python train.py --n_kv_head=4 --attn_scale=0.0884 --init="normal" --init_std_qkv=0.0277 --grad_clip=1.0 --schedule="wsd" --decay_shape="linear" --seq_len=1024 --dataset="wikipedia_en"
Each number is 128 + 24 x the weight over its row's rms, rounded and kept within 0 to 255. Layers, rows and columns count from 0. Numbers have three digits each. The size before them is the row's rms in percent of the matrix's.

# up: layer 12 MLP up, 2048x512, rms 0.0768, rows 847-899, columns 128-255
# down: layer 12 MLP down (transposed), 2048x512, rms 0.124, rows 847-898, columns 128-255
up847 097:128134151173148123101127113127116146117135112130148119103100098135101117101130159112156090098111126075118136147109102131145151150085146143129113144117112141116112122116146139139096130107127100105118098139079103138129162123158108126099142128126138128106137164162103141112169106146102107160160127118076134084105117125124149125162118119108124116175123049133120121107088124086116061116129
down847 098:103123117160107137145117128131133147128139153109104094120143120099148171152095089131149132154170130146131153138136143123132097116114149122106122193164119154099099115081167129149126133151132091135127103164121134126103141160092123156121151146146127143161170132114127142101140118133124176138162107109132136133122150118170074146117095113115120098112112111080127111112132106158131127161086
up848 101:099101118173143111130073113149174112169112131128113129110198127158107143138109122134126137125157120162117162130137125117120167098150083135082095103124127141136142085124138103148090086095126086171132097124173143126135109091121109078113087135161113101113159149108095167114148168168173136110092125163132140130094091149121137120118156130122133135130137165130136107135071136149159146169123
down848 105:118132143144100092167093106121147140143147172121143132102117126153113129135123117150102179095131118097119122142155152108103149136144120138084148150083122125112138108114105132158110096133136094136162113132175121129103140140130110100141120150116144129118138106114100139120140154146132126131088133156099112134159138133126127135137152139116180104152124083114101172144081108132155166110145
up849 099:137131111096136134117123086099090148154093118068093129124152120143139123085162123093106148089111112143150115166144122098146110161134088114133131150124134102124188167084081119128153119111124161094130132104127103116144119118165120080123127133122103083160143096086133147115166113139142139126147128144162177155061095125147112134154111172173149120128082164102178158130142109129147130123152
down849 097:087128123116156167129163154125117151144103081141134102112146134149125111076119139107105168109098088147153059127166138131156118152143141113128105180146109125133145086129116123161132092123115114107107150104147118152114122161122120142145110100137102114141129122109128166125162103134135124141116139108102146159132083111107147101119140130096147077131126197139110104154115137131194101115154
up850 096:141081141111100120113133148126154119106115134117104129132106132151111095132126143118152163107124094082112141163100098161099170184141124106122186128083192136122116135149108139108137104094125143116164135114092138141127089147114145119101124131112140158090098111105136122139155169113089148113145144145114120134125157160112157134173118120117111110127136162137099135127108055150110141125138
down850 097:136160108140079150124152129121118143113119129115141110102123109142126139118141171109106103125122111130129114131115151150124118124095171158135136153124116155116134121132158169102147113105167125128158088083114118088077076116158092143105153119112151100125085125148115118105162097144120159112117083100123158136137098143113072112100131162132131137096138109138121129099099083130147115111152
up851 097:182100115148084125115117152145155131139135132130165145150181120161169125165134130141064123138122146145120105137107126113142100139172100151152146104139100115112147085102152129127116155093143089162083095133099152134176162169105134133123114141115127112140125140138155127113170103087149144147125147086091147125121113069130142175160113161109151139126134126100111133122128131093102078133111
down851 094:175124088138109113155125124106139163131158126149114115073117078126107128126109147132149130102134137118111130144114111128170133135116173133125176138132129118137129111163073130131162085129136161127149136133182138117120157145128151090127109130126083097102127128186132109114144101106132131073159155129129124136134100106106104139134110116161113102103166127083172090130123157145080150105175
up852 106:149146138152095112113133102128120123121121145085109124124105129138124116125149119114168117150143143124117095093104132183137141115133133114144110127144115101112143120162110103122112118112124150120095135126151149120138128108142150135105100144090124109107168107086157138145136121099101123102076096165151160114130137119139130098125115117141136094095101139089187175117107140125074117141150
down852 104:165106174104099109144134125137107156168122161185138113166133131116155120186150124102112090159126139117146119118134073126184136127128073128102137126119112170125099112110105122132122126149154149123136136092119190118145176123149118162128129152124164153087137133129124140180130118091159101141105106146162119130117180128122105136114120123152153133116165136082118150123124133110101104135156
up853 099:166118113153126127150135144123150106161065135098159101125124149156136125106097146081107160096115092105100100138087171130081130099142155109116114167074161104136095074123135152106097123098133083124147142117145143152153141147146194120128098143131143134098132123173143141179116112106132127106115121140153126158162158185111094144131142150139141153124117138156151144138121150119128138117097
down853 096:127200119136123150127122149122121134128197107142104075080113085157101148094118093119087155120104115073084089113142102146113121135120127125107122147114131134105124156169099170145118138120130130154112167098131126147169108163136164134198131134080118156124126132140152174125134123125070115119152150127098096151162144134103129114111146094119172129137141104110156135134139140144154141153129
up854 097:127148121157127132137128118141108129160126088094136139110105156124141140153149151123115120102149114124173116158092159119144169093139148105085160124153145156122106113139154139104163099153083120132118127123130121148126142095199178163115129123136119052118120127104114093094077119180129118108141126132154128122109147133100151167132144134145129182122122139107124170147134115093149131112126
down854 108:108109147123179175167140087134131141158095132155160078121134166122075146120107135124156121076121102076174124133140122132130126158145093172123162159112191105132155113091135131124123141139124160127121168130131181096108152159077150132121116095196114105127118125148124115137139186140119146111111146126124152134106139127124151173138117134144159114107147191137118151097129161121121094149119
up855 094:086109149151109075137131126110123118119123169130123112092122141152133129127103145091130115134154190102161151144167149132127184133159152106091107145108099117105150129179129175165142075129127125167095111136123124136150111124148137113120132128104134123130152142155131135130144142102143129113157108143162104145141159074083106123106152136121106140153079157112113148087136110154144093088141
down855 106:117103150129122169154129079143127131181119148102154105113106118130120188081099130114131142107130110094120084124142143130091136157118143134105130164148136146118114110087100150122141131129146136127075184124087111127122142136070108126133126162143117141113098116141135120146136131098159139135114116125130125147079148116150102089113165138121145150129167114116147153131133151157147132119159
up856 101:130133161122175140159147120125085097159096116164136108127087152122170108134111108168117134124124130157120093143121108134132116159149134102137134168136098155095168101192091156125134142133127113113126126084116124121132172101151169141116150122085120109175158127140096114118122151119111134114158100086096139132151151128106129139123129165150085131120133173137148105172123107105137120145093
down856 107:133156138113073163147145167104114144138147110144102128155110169101167126142121078126120149116170100142099124121133115159114141080135083144123142066159142113098129125159093126135154088132141141093144102112130163148112117128085104112083170121134163137134124146177119122140123148124127094152146174109116124126148170128158115150160174109126162105165122124120140109159177131120130112144121
up857 096:115114116142127132172181138114132083124148128150102123143091090117154145161133112144129125138107128093128127095095089136187144162104119120104100112148114136121122112105126165137149099102130181129097143110099116095182143140113145113139113101091147117094149125119111109089156145108135156128144133095131104108122165131123173151124147131163132148169135164136120156063106125112088155147162
down857 093:125123115114131148134166135113139122118105134105136142131164121126131086124143130149109143114166141102126120115107103115128128177112106101093144145129063126130121120146122113131134127109117146130134110162104127149079126130131157160115106138117150141121108146145125168159147132126131099108062133099106113108160150171155110107121146156122114116175138074130106136151123149062168140066130
up858 091:113141112118130170141165146137179083117111139169140097123134126155166138158128139132117100146129145122098116156091084121116142151109126138146121121104108139108093071109088155126151127131130141120139125120132128111145150144163125148125145118177113134157128134120109120116094105154094134099095088134147095114130150152139121132169126166128078094114130102125130163128148123114116165124109
down858 089:134112103116119094151125108125137149133109153108117121117113161134162115126142129118107137097113120152145132129120138132101124105147117136138100149106154156109165125096166083144121131152174107121163108121156125104140121102117170083123112134139098114126177114107147176166092115123114161106156128136148139148151134117105119110147081125096120142156099133137122114093093140048125131129134
up859 100:102160054115135121125148152135134092098125129138114103152123143156113112146091145150097117087169122142130109170150117115142157136119122116100161083176138128131148132096113149111117182105145098166121162161177139097114124152101141127108120141159105129097124141116092124121118125129123060096128119127135147120146142107110151145136089174150134148135120123137077114125137117158108127129144
down859 101:101132133139057119122124081056153161140163144104147113083123151115096153123154133143132093153115161116174056124151128125140083132178121127142174122144117179130112155084161140115122139151113135143081134118133101152124131114078115109109087132124120142115107142122112103125102127130110158169146124120101114108132136140127154087105124112151097073132142179122114064170135157131115103190174
up860 104:128118099131127105127126133109162124123109178126147131120121095150100112145119113161149171144110111166119098103117091146108108149117119138162160130147106123099121138166101160095154122152119064151085164143125118128133095103137152095133098157115156118105107167127156108111145126112075113105137149166152131082120134126103149128096185094116115141151121220098118135124135122148098146137158
down860 102:152138141123096123140113111104109144157089160141146113144110096109111089122151097160144127141112128155129124115122122112158124149131113129154124095122134139075116150103095134089117099120144116118123128168161111132119128156096148106121119134127145142162165149123128120127145160087098128107077095124140126122108168143137162124119120171132133125119105166121103123110086134172125118103165
up861 096:131104099156118157115159103108145119165113144117142137133173142086108100166114152140130142118137117112128105121120128139095107155097113114136111130149121095135167133152166166138189179104163110117107130098155130120139175116150152136075142121149109129127136118126148126166091107106104133154193160140120104120163107123133136114106140152133130137190152092131162100110146152161141082121147
down861 102:128151126121167139133143148149134154159099107121086106113145119124124097150172097121142149099157114147135116084148101102132144126121073139105117146127148138139116092103170155156148101126134132087114106178118158173101140130118153136142136140127138150073154141114175100145133095121125127138141160134103151126129126117144129104143056165135115138180129122136122141163139118100096105108110
up862 090:148129092131127129136152110119114115149155115132154140102167130114105088146143104137078136152122163095114137106146072121142119143106135115131148119167119098117127130059153171137134106154174110166078108111151106124129111135139135064139157135105147118111152112113148117138154139121132147149163119111127130100086139154136111161131072175113115145115128154140141143148149118125106138128129
down862 092:131107117103131142133116183125143118105120132113152124085133118160104159099145163164133125103143111117149100120160112156131163105155115104121149147126082145141149161190139117132137127140143147119156151129143092159151125188131142138152089127136143127131070124101127106150121106132144104171105117158141107168148178102108167152149163123113120119185154078095107112109120142178165114161159
up863 093:118122100124121104122160135118175132163119121161124129149165110096135129138165129114139095158122119159116147123155098109114133125098110136132089103121129116092119148119120140131150098142129131121118111129161131142154086113111081101140113136113163065112155167117143162108107147158131136148109123127147140139135142091093130137136108109126105119121089147142130150139108141109111130149111
down863 099:110142133117090124101147122128108099128124130114121132111131128117119131142174136164098114093121160116137135124138132120147137133119078129161102116067127104133109147129094127141117134125125119174142139096130157103114132135139099115136142086102122108192117139125147122125164172131145148142077172138149140111135149141153165110141132116132138114128168133103129125156101125140121136181145
up864 100:163131072147107130090124156115090113144125075115125120116136148160069125115118129139088121103103082156133162175137179151137125137103139121130100114117116113151123136102128127107100114162144121104137147124115120140109091189118096113077089153143156137084131126121118159150182129160055130165154138137148133118114146127081118117139141121147132140163111163100195134144183136107152141073158
down864 096:153141118148114122099131095125137114115128135136161163110116144150108153118135125126155100103128134121164109114133105136098146076144157118135151132130122108103160148123138130113100110139148114116160108093164102108092113132115122107116121140139144185129129100095123126141161120077116106087131150120152136137175129152129097122173138165211132105127128176151150143102136154115137117172127
up865 095:138137125158140171112136137180137132138074147147100112130124125120102088128126145158145104135112133073142120203148174125115121133169078132154131103124129125099101145119119145092125139121091150111098158126082178136139150139094145131156110116138077096102141138103159156124148146156138128159091137148144110139104161161133094152141153124133132102112110143103126148155121102093123117156121
down865 100:108110142129104160116095145109173141113114119091103108081117147085116107112151126078141148083137109152129127140123160099097141129163112119132127119118122125118127150125098114147136131153154103104126143154110148168136104144130094126119111129143126134137098152135151150147097162159138083186134152126124149144111134164119071123135120133135131126155158127128185120097111164121096151137114
up866 097:122152138140123156116177138100124150136135104145111118078128162104096066088116126124103098102138103140154133147114129141151096091095128108143089158133087131162112095182130155133148109154155146125159174128094124112125140130137101108117116196127056124191116143153138098096147122110124136145163118138120127103110114130113119101123104151091104115177123149076132148069089116128139116101152
down866 094:110138142153117115112135120112142130150158128081101071096141144169104138125072107141098117113091142135101151134165118153099108140151125145128152125115132146104090166137111165122135094143118105122126155112144111122149102125162106147131142162138124142111131097173125086188180105121106131115161125131132111146147137115140107122142135158126127150153112060118165118182106155134107112161131
up867 104:104132134121121168101115139129138127072100152136157085141119108106142152134121183136136118164105127148123161123139122120108151123110114124151068110136104140119103128142158130079175103152169113115118118109163103125104135091123055179129094107113123119112134138133137129147151119133112113097139165130110149119134139137113143104140085117108117140111113180159161127142120157117079116147121
down867 115:122127145101127136085126158126137139103115133155144085123108107077149127131123151161148151144104129140085159137171158136099161161145134134143084153112119130102111149117120084093136108178153130129123091088144138154083146140130078167154138134146114133159111099124171127133106080152115123135151152130164138153137178116113106111161089160124121138127115114153135128152122125148103106124138
up868 097:105092098091070201113094098125147169133134125133135116099099133154125091103109136094102112099103092155149148114126108083100119177145124105112103176129125115061162118100117128141133173141139128145147094143122125116151156149115133120104164103152114117165103121103153127135184113111129141162135132136097129148122103117109114156102120101119177102115106128136139104093145123104134128113133
down868 094:117082141151116199100141114141098145080130164099098127095121111184115076136112111115136148129126162116139129113058124114163101151143131121094119105107130129120175117125142133124117136116089113140085119144132130105131112121108101145108139130150145129154111097131098097111087120175166133109118145146120097155155147149105154155112151123127134136106123129129128129127109128102146172141166
up869 097:109125111086144164117109120146175149134145123150114166140107143135116159142147120140103133165137145161125096128113133091127095126138112149144120141158170145120148141188073183132147122136108131140123115126128142126122145135162082106133116154089125093140127079116110094111110137168122133112157129138151140153115111095139135143141111128119122114077143126115138097125162084140125066205135
down869 094:145119122096189146131106101146145085114154137138134145110160155076162148161099115140116106095104126114150111120164130144143141116111130123104107072079118174083132100098118133126140107123132107153099126165126137130120121096112104126117128166107138100138120128091092146122171141128112101119121147119121146153120140105138107097121101139101147120153121154064117133093150134124157053102106
up870 101:123106126138123125137089107120114133138120098102108163142114093110145139122093140115114151134111126121083117118112136139084145107175156106180111132146118146158145137138150085133127155119112162066166138109147090084122125124112148126096189110120136100054112176143157121106102147114110177122122125101137104129116139169121129111122088151131142121102154115176147133143121097100090114111110
down870 106:122112100157087097163138110114135126115106092117113113125103074142172115157086139145145157147109137144108127120102145126139141113142154113095143101129142120178116141120169130149099115145123146086096132077109119131146123141143137105116105112113078158104128134108153136161138157120135155147086072119085144130127102107132089111152124137138152089139153074179159134103081147148124120093160
up871 097:127102104115131123171140110134145085090106118158141163087126128125143123139107132110119156083130156132118142175139134125105109101136163094111159138139148146105149095084093141221134155117142142128146128117110114117109117097150117138129152123137154073121104133093101121121124118128133108094086088129121086095105093122101164100114120149100115141111087136093127132104094077109113168129166
down871 103:136164129115156099100132144167118107105059153098120073139130098159129145106145111114125126098142093063119103130148156154149099166123150127158107090102151130119146147102081118147169126101166143115137114131117118173120170122094166085123105100144125134130151095133147131173102126109126131094139083091132118107132117139126108116145079079117145133116102089140106163131095109132114092099151
up872 106:055137091117181117166123114117152093129146073172116166168130102132181117149132132146136145153144136118083174100178121155103140165108127134097137122154124155159118152078183176160115132135132121152130092134089194122126165142162152150124138119125129126114127113103168138145130130128158127140107169131127114099093125122161158113122115150160100131111164112137103139138149150118061119099142
down872 099:121147088100137083103104128110149104120154095123146155148110120120123090146075129112149182124127158151120124114104156129131114148134135122110115155169142094129108131099140140115098148134170150158159142144117149135117116125162128128138134096111087123175127113110097087157141153095139133101129135128152118130131115125134143150123113135141100112138123139137132136152131141125064140161140
up873 102:117113127162108146116114102126119155181142128133130131148108128075103070134134156107157161085093150150132140131159144117127134148098082108165121133100106113094134140089154143143124120136108116108092102148103116110163161109108112176113142086127138107138122105144156116120116141152153116139164126116145114143153122119123117099130137087119133123155137150154163139142144148078118173148151
down873 099:127077116116082175124144137173112160127130096117122114177126089104148126145165121122131114133154102096145136143149112111125093117130125105113147117150106102112109141083107113130121172152165081126112125132143132106092130169078163169111121151120142140135138132154123158153116159141118122120148179115127148104146106127147106095127150137135112172131143168158157124156152158088143128112093
up874 093:107082112150120169135178142090169165101104106161131123112122076130149097155115105131161102146140099132091177117150107076117103106140129127180099159133110109137150114115130145137151090089159100154098177150143164130095125131174150133099087088115122091114149122116127131119098131110147122166150122103142171136126132160118103113136084129145128118166145173095129087094128131136137151130116
down874 096:142108133103130073131161131138125124150088072093118114131106116122134144163139121104127092115134119072123101118145139106126128115149079171118114131113131119144109135153108128157152155124098148100143144164132111116111121154150138144134173130140123109131128121128139103142149133163120152134132122086156132095111180158125162138142156109136120120154141137188157093101099107103174105155088
up875 106:132094158155127150103118150141157115140106147130138121101115122068145121099082144124102145096120105092132141147143118134160149122178146160149167188156121106168139148138111140165109163139111111144107081116135113112117125129098120167111167168109147101129139141089140121132114123130133120158087122146128135119148129117130168154111145147154131091066121153118094131110124118103084138153136
down875 102:141164157120123169121131123135132133145137129152140140161123112138122148132140120102154130141124119142136129139079138120136160169148152130124131123129130118116151088119130126107122101154079150141099116128130140156116139084137143110115181110115142150112167150127135121167125121104128101115139115165138131107109140119135183102113104093122178177148131117135121141116086112106067126091102
up876 104:126126137183113165112109144119099141105164115106108120111123148101106145134094148122109095158164154104157153145145152140145113177130153128082122103105135120120103133123131147144107142109158143164115112127119114156116126114147110151125129137080102141118100147061085151131117087152144150136112143124148157097121155110159123144130174131115138130145103116175172090145184109143133090149121
down876 094:083122120156092140089175131097112120132133148159162108159158124109139114130123105153115125132104117119130129152076155161095158119178155123132138089140141095116111098181131134138132142106097122112158143144159095135156093110126131114144136135097109150123154111116112116090101115144139114142114140137115095125134153164128132074135136130109116137144158132125086100183101162116130103125122
up877 099:128129151131150109144122132130157109131111115121119159153104138063156137136109110109161135118168117127137131113159161151122114136120129135128153113133124107140138145139116161131108107151132122122115154083115114146133108118104132090132130135140112137105111158152134140150163125111151138149149120180114107101098087134120166116096127146144095153136120077143112110112129146109129131154111
down877 101:132162132161149103139143099124146106091168124093143126090110100105125129134124135113141095151136104136102161157131131105141124131169121139170169155099133139106143139167126112155090132208119112117122161133117111137122098158131111125129122105124143118126134126133160097154125083113091128110134171124121127134083133155095148085141134131135141096133120086152131133136098141093157135089116
up878 096:106109168148108111081116123086124098112086102147125172133131133150129157152125086104101126103110116130138176118126161158150117158034153135128094168095163101124159157097118126114164127110125122099121133126177124135143093118108102122140124146141135095152138119093121138100156148146089123123123119154143122082098142125144137175090117121117112108119105139167135121074138159134129097115151
down878 098:125131168136107126110160101145090103105139126161152116126134142094128114130158116142181153154145092138137131094132162100153140102151128165159144146121134137108132137152137114121091161102128184111125122115094120154099104142083112068111110132121145142164176143143149106127147108155131158119141128130120124144117135110120142124120088096146103145138125076163150125112092152108132113133072
up879 096:116126150132153160154078169130091111188155143117118143117145090167154113138118133178156101178130115148101074174083131182133142136096131093102123107113136144108112088130117127116110119124103115124117151144103130101123105114069124134161107147130117106091181128096078132134148116113119118121141161155088163110119115138144134099149181131138114174125132127149152097164092192117113132125109
down879 093:141156155137127108154148133098108152128142128103103107102098116121126106139123154138081131112161097107108131099157130132185113105142157146144122122147148148110165109132155166106142105130123139141112057079104107160131108151115120100113089122113132121123092070093123110152115160124126148115135099123133139127111119148103179124124138136137132134114124154101105143113069087126175097173126
up880 103:120146110108142151163097146099117157130151127126163099126150135166148116147131100171170167100143150143085141124111157139156128079115113130121123133177163113129088134128109176119123149093144117120115097149120158123126138129142133096138122127133106115111100114133143134142123153136120148116118095100139131173122122158118140131123146141150138103093119182140120145121116164099124131151127
down880 106:154177097122153128145134118116077144139111133151167074149136138131074147134135116131115192140118122113110136163122123151081134108145128116132168085141187150102127116148189100079126132143143143092079122149158146138111162110124127090118109100128114115144086141137096118119139128146120097157115061141141100123102091125147120116155140133124124122138066097136160117142107172091106140158136
up881 106:144090111122144140124141148120141134167133166171178173124131146145123176130125105132122138140108150125133076164160122127114128096182158177126087111111145119104132123155168151115156138208120112112111093130070110136119100121157111155126125166124110135160115083120146133149139136173127150131065149110132103096124143107138136118142136098117114102144133105137142163130122130146148140116138
down881 102:108102106124178139143150136127133113121181134137143168140097103139143168107172098077154085155119119126121109112114134148102126136140151141105106179139118122126122118108128111132132148126130187161146136151129160158077147118119128092112153110116132127135177089147181073170127096168169131144139118118105103116143147099118167128126094095151089127118121087114140131129125130164110162072134
up882 111:154124136163167170091120160166141144138109124120121146136106124106159086131107133097124115113129127101127110111097154135127152112159081128143135117110121113100137087162180137131138161137163136119136082141125150135171140132128147158120157148164057154131121129116186138140111150136135166121130129117142156120109092118138136137156108143135083069138076140101130100145085142131156123116095
down882 107:149145117154174148134145114128147149140124133062117120127082163105118106118156109104126087123154117119149100147126152182135144163165127104126163137167161062134111079130126156095098133142127113129127100120149084146114135139150144086101127090139113165105083134068138126124110113153123128124101147079132175118129142139116125071169127147129130087142141167125101114114053117116207167103081
up883 094:068123102130119139120114112132149149114119138127118181145131140113094155127115122158137136139109128111098119147121107146111135114104098158109147125170134102176104102111159170113085093147114130131145168121070137122107103117159123126107144108133157140135104148100121162183117118123134109137169110119127092115111125135135164178117096130137136148144110129125116136100145135142138140117122
down883 095:138132135135116109139143101119119148132096147123120152135168116106120161133117115134105126160120080149151092109104143107145090088143147114165118110162141120139111112105175149120125107071152172141110128122107128096095130128143125147101124117147141134145101149124137148146129135123124150110157164114136126131111111117154138087104114115108132107134099129141098161093146119142139096192125
up884 096:127160116112084117139118135155153159104074092117168167111142119136122115116111132171145115144154112134109137142105137122152146113134130144151123142134126095129114082187163075118108102110152119119146129110108116132133124122143111112089184188087141182126066118136121107157142120113124118145136133143113141158163094129156165147142118107084151158168103160127089142145125125125103093151129
down884 094:166136126172187155111167124086116134076155124120144112130120127087130121117144123121129135104143119088133144135137151126092079148122120134161124172133147152107105182103068107141133124098109155099126077159152127118149149120127149141122130136121108172105176098113110138129179168147104136133129102099176107096134108150161119107104136133139117124136123144119096136181130122128122141133143
up885 104:133146107135109193139142126094155137140109108132126174121133143155174103066147130105131129093162121087112111108101114107144128145118118133112087129123099110128155164097089107170110147131145111167128141121135139124107164124134118125140159133175106159162139120117173135094114100149124153126141183168127121165135127095112108111148122104179116109098089108164155124132103096153119139111142
down885 098:083132162129121114136117128154101150098075122100079137120144156134117071125140108132156130140134115145143112147103113161123090094082114084132108120099122149098121139064116145130128114143153147083096085165130098111137161134157120130113142134129112141150156147136093165135142083109130129129136162143125109130175094091110130161154137144123116121141139005114138115134120157102149167108149
up886 106:125117128154121154088140113131123111140112153082134117144143097171113155150099152109137127143088142109144161134124103104128187182110123094112133118117079110136150106134091134111145107145119094116110130105111103113097120143138092126094113150152110128146110099113169124128120161157118166154147127125107163154129141095117142115122159163074155127136130115119146103139127097083136153183122
down886 102:113123142150112113125130118135102120134130113127144167078073108156168168132098129132116154106122137149108201130156096119129115163141111148174118159121134153142131094068187130087108122113137109113121100133156083141150137090143104140130145138100160119123138106108143152133154131167135140130207128104132115120127121155136115091130109138103119138112124158117120137171123117150113163133106
up887 105:132120150113143176102103134114112111137150133169124114184125088134111148151130173163128138138167122139125079118110106099124162073118093123141132108104123127121067123114156123117123128125161128139100108131139127131144165121123142163100145090131121083122144092148096121167122118146141148120147160135125096130109100087080162113149081129147123134131128121144140142136108115102134143118129
down887 103:147138151099117124110047117120125122121172140094095142109129086107151101093130121098110122109115133171153156163123133177102094140129116151115140124170092101106123120101119121141140141114135167120124111129123160112098141106113071123083111109072073103076155106173171095087134081125125125155120128102130093111133138120130179097123122138102139114111115129120152135118126125114109114166113
up888 101:120145156144111104108109135137150106137110110098074130128121083109098132136131123111071133142163114147143102125124113115108109096103097147116117145196122134163122099141127140156098186157140113190109166131080146142125114098146169164149102156111139113124154130150144149156118095149099087157118153168134100141130110074171135101104143095169097139141074159145134166162139122141144131129147
down888 116:100128123138169153149118120149153082131130078096107150123119127137113071090101090142109135127147075179151107159118176136093113111141135143133119146099138098145109144136120116094145111140167128175077084107112121135140135120177107118148145139144113128147190091152134145152161147097129081157111124106131119139146148135115119105153119111132139180119158085118126134105157134109115105145142
up889 092:130152158156153109151127167137110078148168103154123121109112150132113111124109113101090179168106184150130168148156167164131149183126121114126111143144131132108174073084149134123118103118108113159120111098124098153137166103125100107116084112162122105108114150122083134149125121118088115160130116152118106107122095140112190155118153131102130131112134100143135148133174118151099099189108
down889 105:104162181133108136164088130142150152116092167120127130133101140133137162129122158149138111159144113155119138127141094169157118118086132084115143092147157100152098147100101139101155127112148176131117146186120125139106112124129128133147145146114120153105174094132154129121154119134161136145110133162108146112115140089155110164107093100104154125101150080097179118126124078089117149177132
up890 105:176117119113146157100145175149093112115130142120159135127110117081130068117137120121114091094126146113057154095134118093121143140147131126123112124152110099162103128144092175107115138108127094124160131146114104131151116128129119116188148142149160066142151111140106116132126145098133153179161149166134165154100127131126115140119127154074091137127105106145117138155132142118107095111145
down890 114:116114113127139121123144163130155142094161161115167133149114159175137099132123127116124129097153121104135148109130131150118114096138109102077137146117158100112151132125082087130131094123166125150149105143133127152145115119123091104150144130152125119125146123105137133139135099099103157136131160111098171116128173168132108161134130103137136069165103147137114158145156133141130116074132
up891 104:066111094163120112114130154155127171103113127176149150103152115141173124077110125144163118110156108153086134129120154162106148128131114121137115107154152107069117163126101146129116130184141157151152134165118127133188138159127119136101126120126088180106159146178122105129142118130132141157116130103107109090110147139096136171117123111139110108160073123121072111162131128153126117136126
down891 097:140104151176156111124150162125175096144139100138142143106101158141129113155160113151140124146149163120170110147137149128134163115109133117136117190122105123086126141104174123122115163151103087135100164157123123138148134137113133141111107107070141148134161139140133101134118086100100130142137148107100144138096077110106121110104108141191081127105109096124165126121181130114126173141126
up892 098:153140103158112144118173098133125166120113112155136069130135124088118101118101094125097162121149103140120138153122163142117103112119126165096121154103081135130136108137150140117159165120119137096103119131110117104123143115130175127105117152114115127087132130096113128087133106122128130096102125137118113116143161190115100115127104170144120127134136132111159130123079114131138088079116
down892 097:099160131165117112096115104120135139181139114128168094133107161116104175110173139138157129128124141156133149113139129118113121131127130146128128103147084140138112124164113170121148099145102102106135098112108121116114092091094129093119164134136137100114137127103092122185171089145084100153129149150132150115107142126120116130126149095153113106133162093150130096160156120104145104162108
up893 095:148120172125159106109136120148185136146153157129122129124148100153110097129149132134168145129120121147107156160067120152152114161207136116156116144151116134102115092115148159170143092173126163107141154111144151095133130145135141100087175107178074137146172148117130147114110138165144116114143110148086101142131125091156143114134105103130108081115130095099175102089150157142135116155093
down893 087:070112155216098104154103145127125134125155111110142134110139149130177125158115155139140153121145093186133097131153149147104117091183115134121150115133116119145140114128076083144158187120166155138090154123154154113100109122149140120116161147125127095121142159119144131147143162131150099110088135119057145092158117162140157128101155128125140118166111100149130122124123137164125138133131
up894 096:155121124149147133166116151054150125102127078132150118145133128115131114141067069163107158128100149129121153160128121145134124092137152107147155088135131135095137137153157126134105115121140130109123108045123134109102128139124140136148126096171109097131175192095157106106174096155129162118093124107147136104096155086176119124084132089084129112128100152145156148120133143126108147154139
down894 095:147109149103114154155096140131144101144130111117149129108135109150104155163163154132130131106135122094099126158082118163115132115077148118164146140143153148134090145140100111121124117146147165141113072141121160094154146133145128133107176146123153066113137115136134134130135133106122092114167152134125155127124075155122127133104099165078148123092093060150152143134129133107132097146084
up895 099:192133132124134098128162143117145112109147079159119101150148133131109123137161168135149109160137130170104134126131160103146102135106103128097130159148179123111117106153138141070112125151137116121173138116139124104103154086113135146131140126142182161109120142174106124115113129123115128123135121114120085170092139117145081177150138143098100148154110167112120119108132150103130141156119
down895 100:130132087150119182128106112138107153161107102131157145177092120123108113121136170115132120111124148094135138058099146128123090138139142149155106147098122077112133114100106153170103126114103107115185115172134097151117137140120123111131110151126121105142100087106128145108149124119177124143143180123136162080170083110094094109114074113118137161140134087118142099121143088119153105172132
up896 100:150106118122127131160128171114147129130154179106136103155146090098147128121122109149119130121137134087137080157109157106137142155119138137144149135142117085093102143176137135121088115145102119142149100133140122145116132143117104138150127104111159099122127167134180138112137141093104127131177099134191097109129160128105119133133147117102161085164125108135157111109095106132105131119118
down896 097:121112116146108132137126139114123176137100127168109119105077119113102166160143109085114184170129114102138115114089136096138172122172173090125102124180121143128133119183137122105157114126107146113155155137090143117098162177141122129126143120142158147153071085089125144113166118161132093148120101140116125126083162118103137134135120147103101146154111080127131122124097129140099102149100
up897 102:191128129127125105111077113176116124071104135163117144074086163125108130142176120120097136178131104145132157118143136113150159141116081127162115149140142120119136092109095107155155083134137128114172098161138134120122096129100130114129127098133163125128097095088158130170156111158098205123110126147104093158120151102145139104148155129077096151119139117097137146122141128084140118131156
down897 096:168183140142137107138079145129142135123126118132153139105149112083129151119145133111119111141174080110174141096110122161121122124111074154159111117128173115126148135137097125125159132131103112149125143152149138155133129110179182141094090113155143151154106107152111118142105106143134145174089120133123111159170098152132150079102122074159111128124138095109118096142123064158111175076127
up898 100:133144109137141140131091127130127089107096103118122149117141094110163127129154124124143149162147138116122157109114109163156121101159130142123088124129142150104115129116109098128108165068131166169122128118139128131134126083171128132161097141121146107150114109126154145121106112139108122163104131075148123140120154137132109141124098109114127105115137132122164146105148079102137135083106
down898 093:152120088128113135171122120133080072134092117111128117090145121141154133107111111127143113171140156140131136129177109149126128114145147147153109091084136141104135126108122116101129108139104136142143128115114145135146125127152113136140107127125122151136130160109127122121194102127105165140082084118145135078114135163164094133139182114123138117139124160185134126118154124125143113123110
up899 098:161141160135115159117134135089144142115125126046123135111132116140153140140189094141154122110148186132195112153105123091112146136101159165108134136151144109176071069147099135072161149101153106126104149133100116142123136093133083129118154120115140176145159134114146125122080171168122087105163151149122123129150078086156085098093141159103091144126105117140166110128138079144186136131115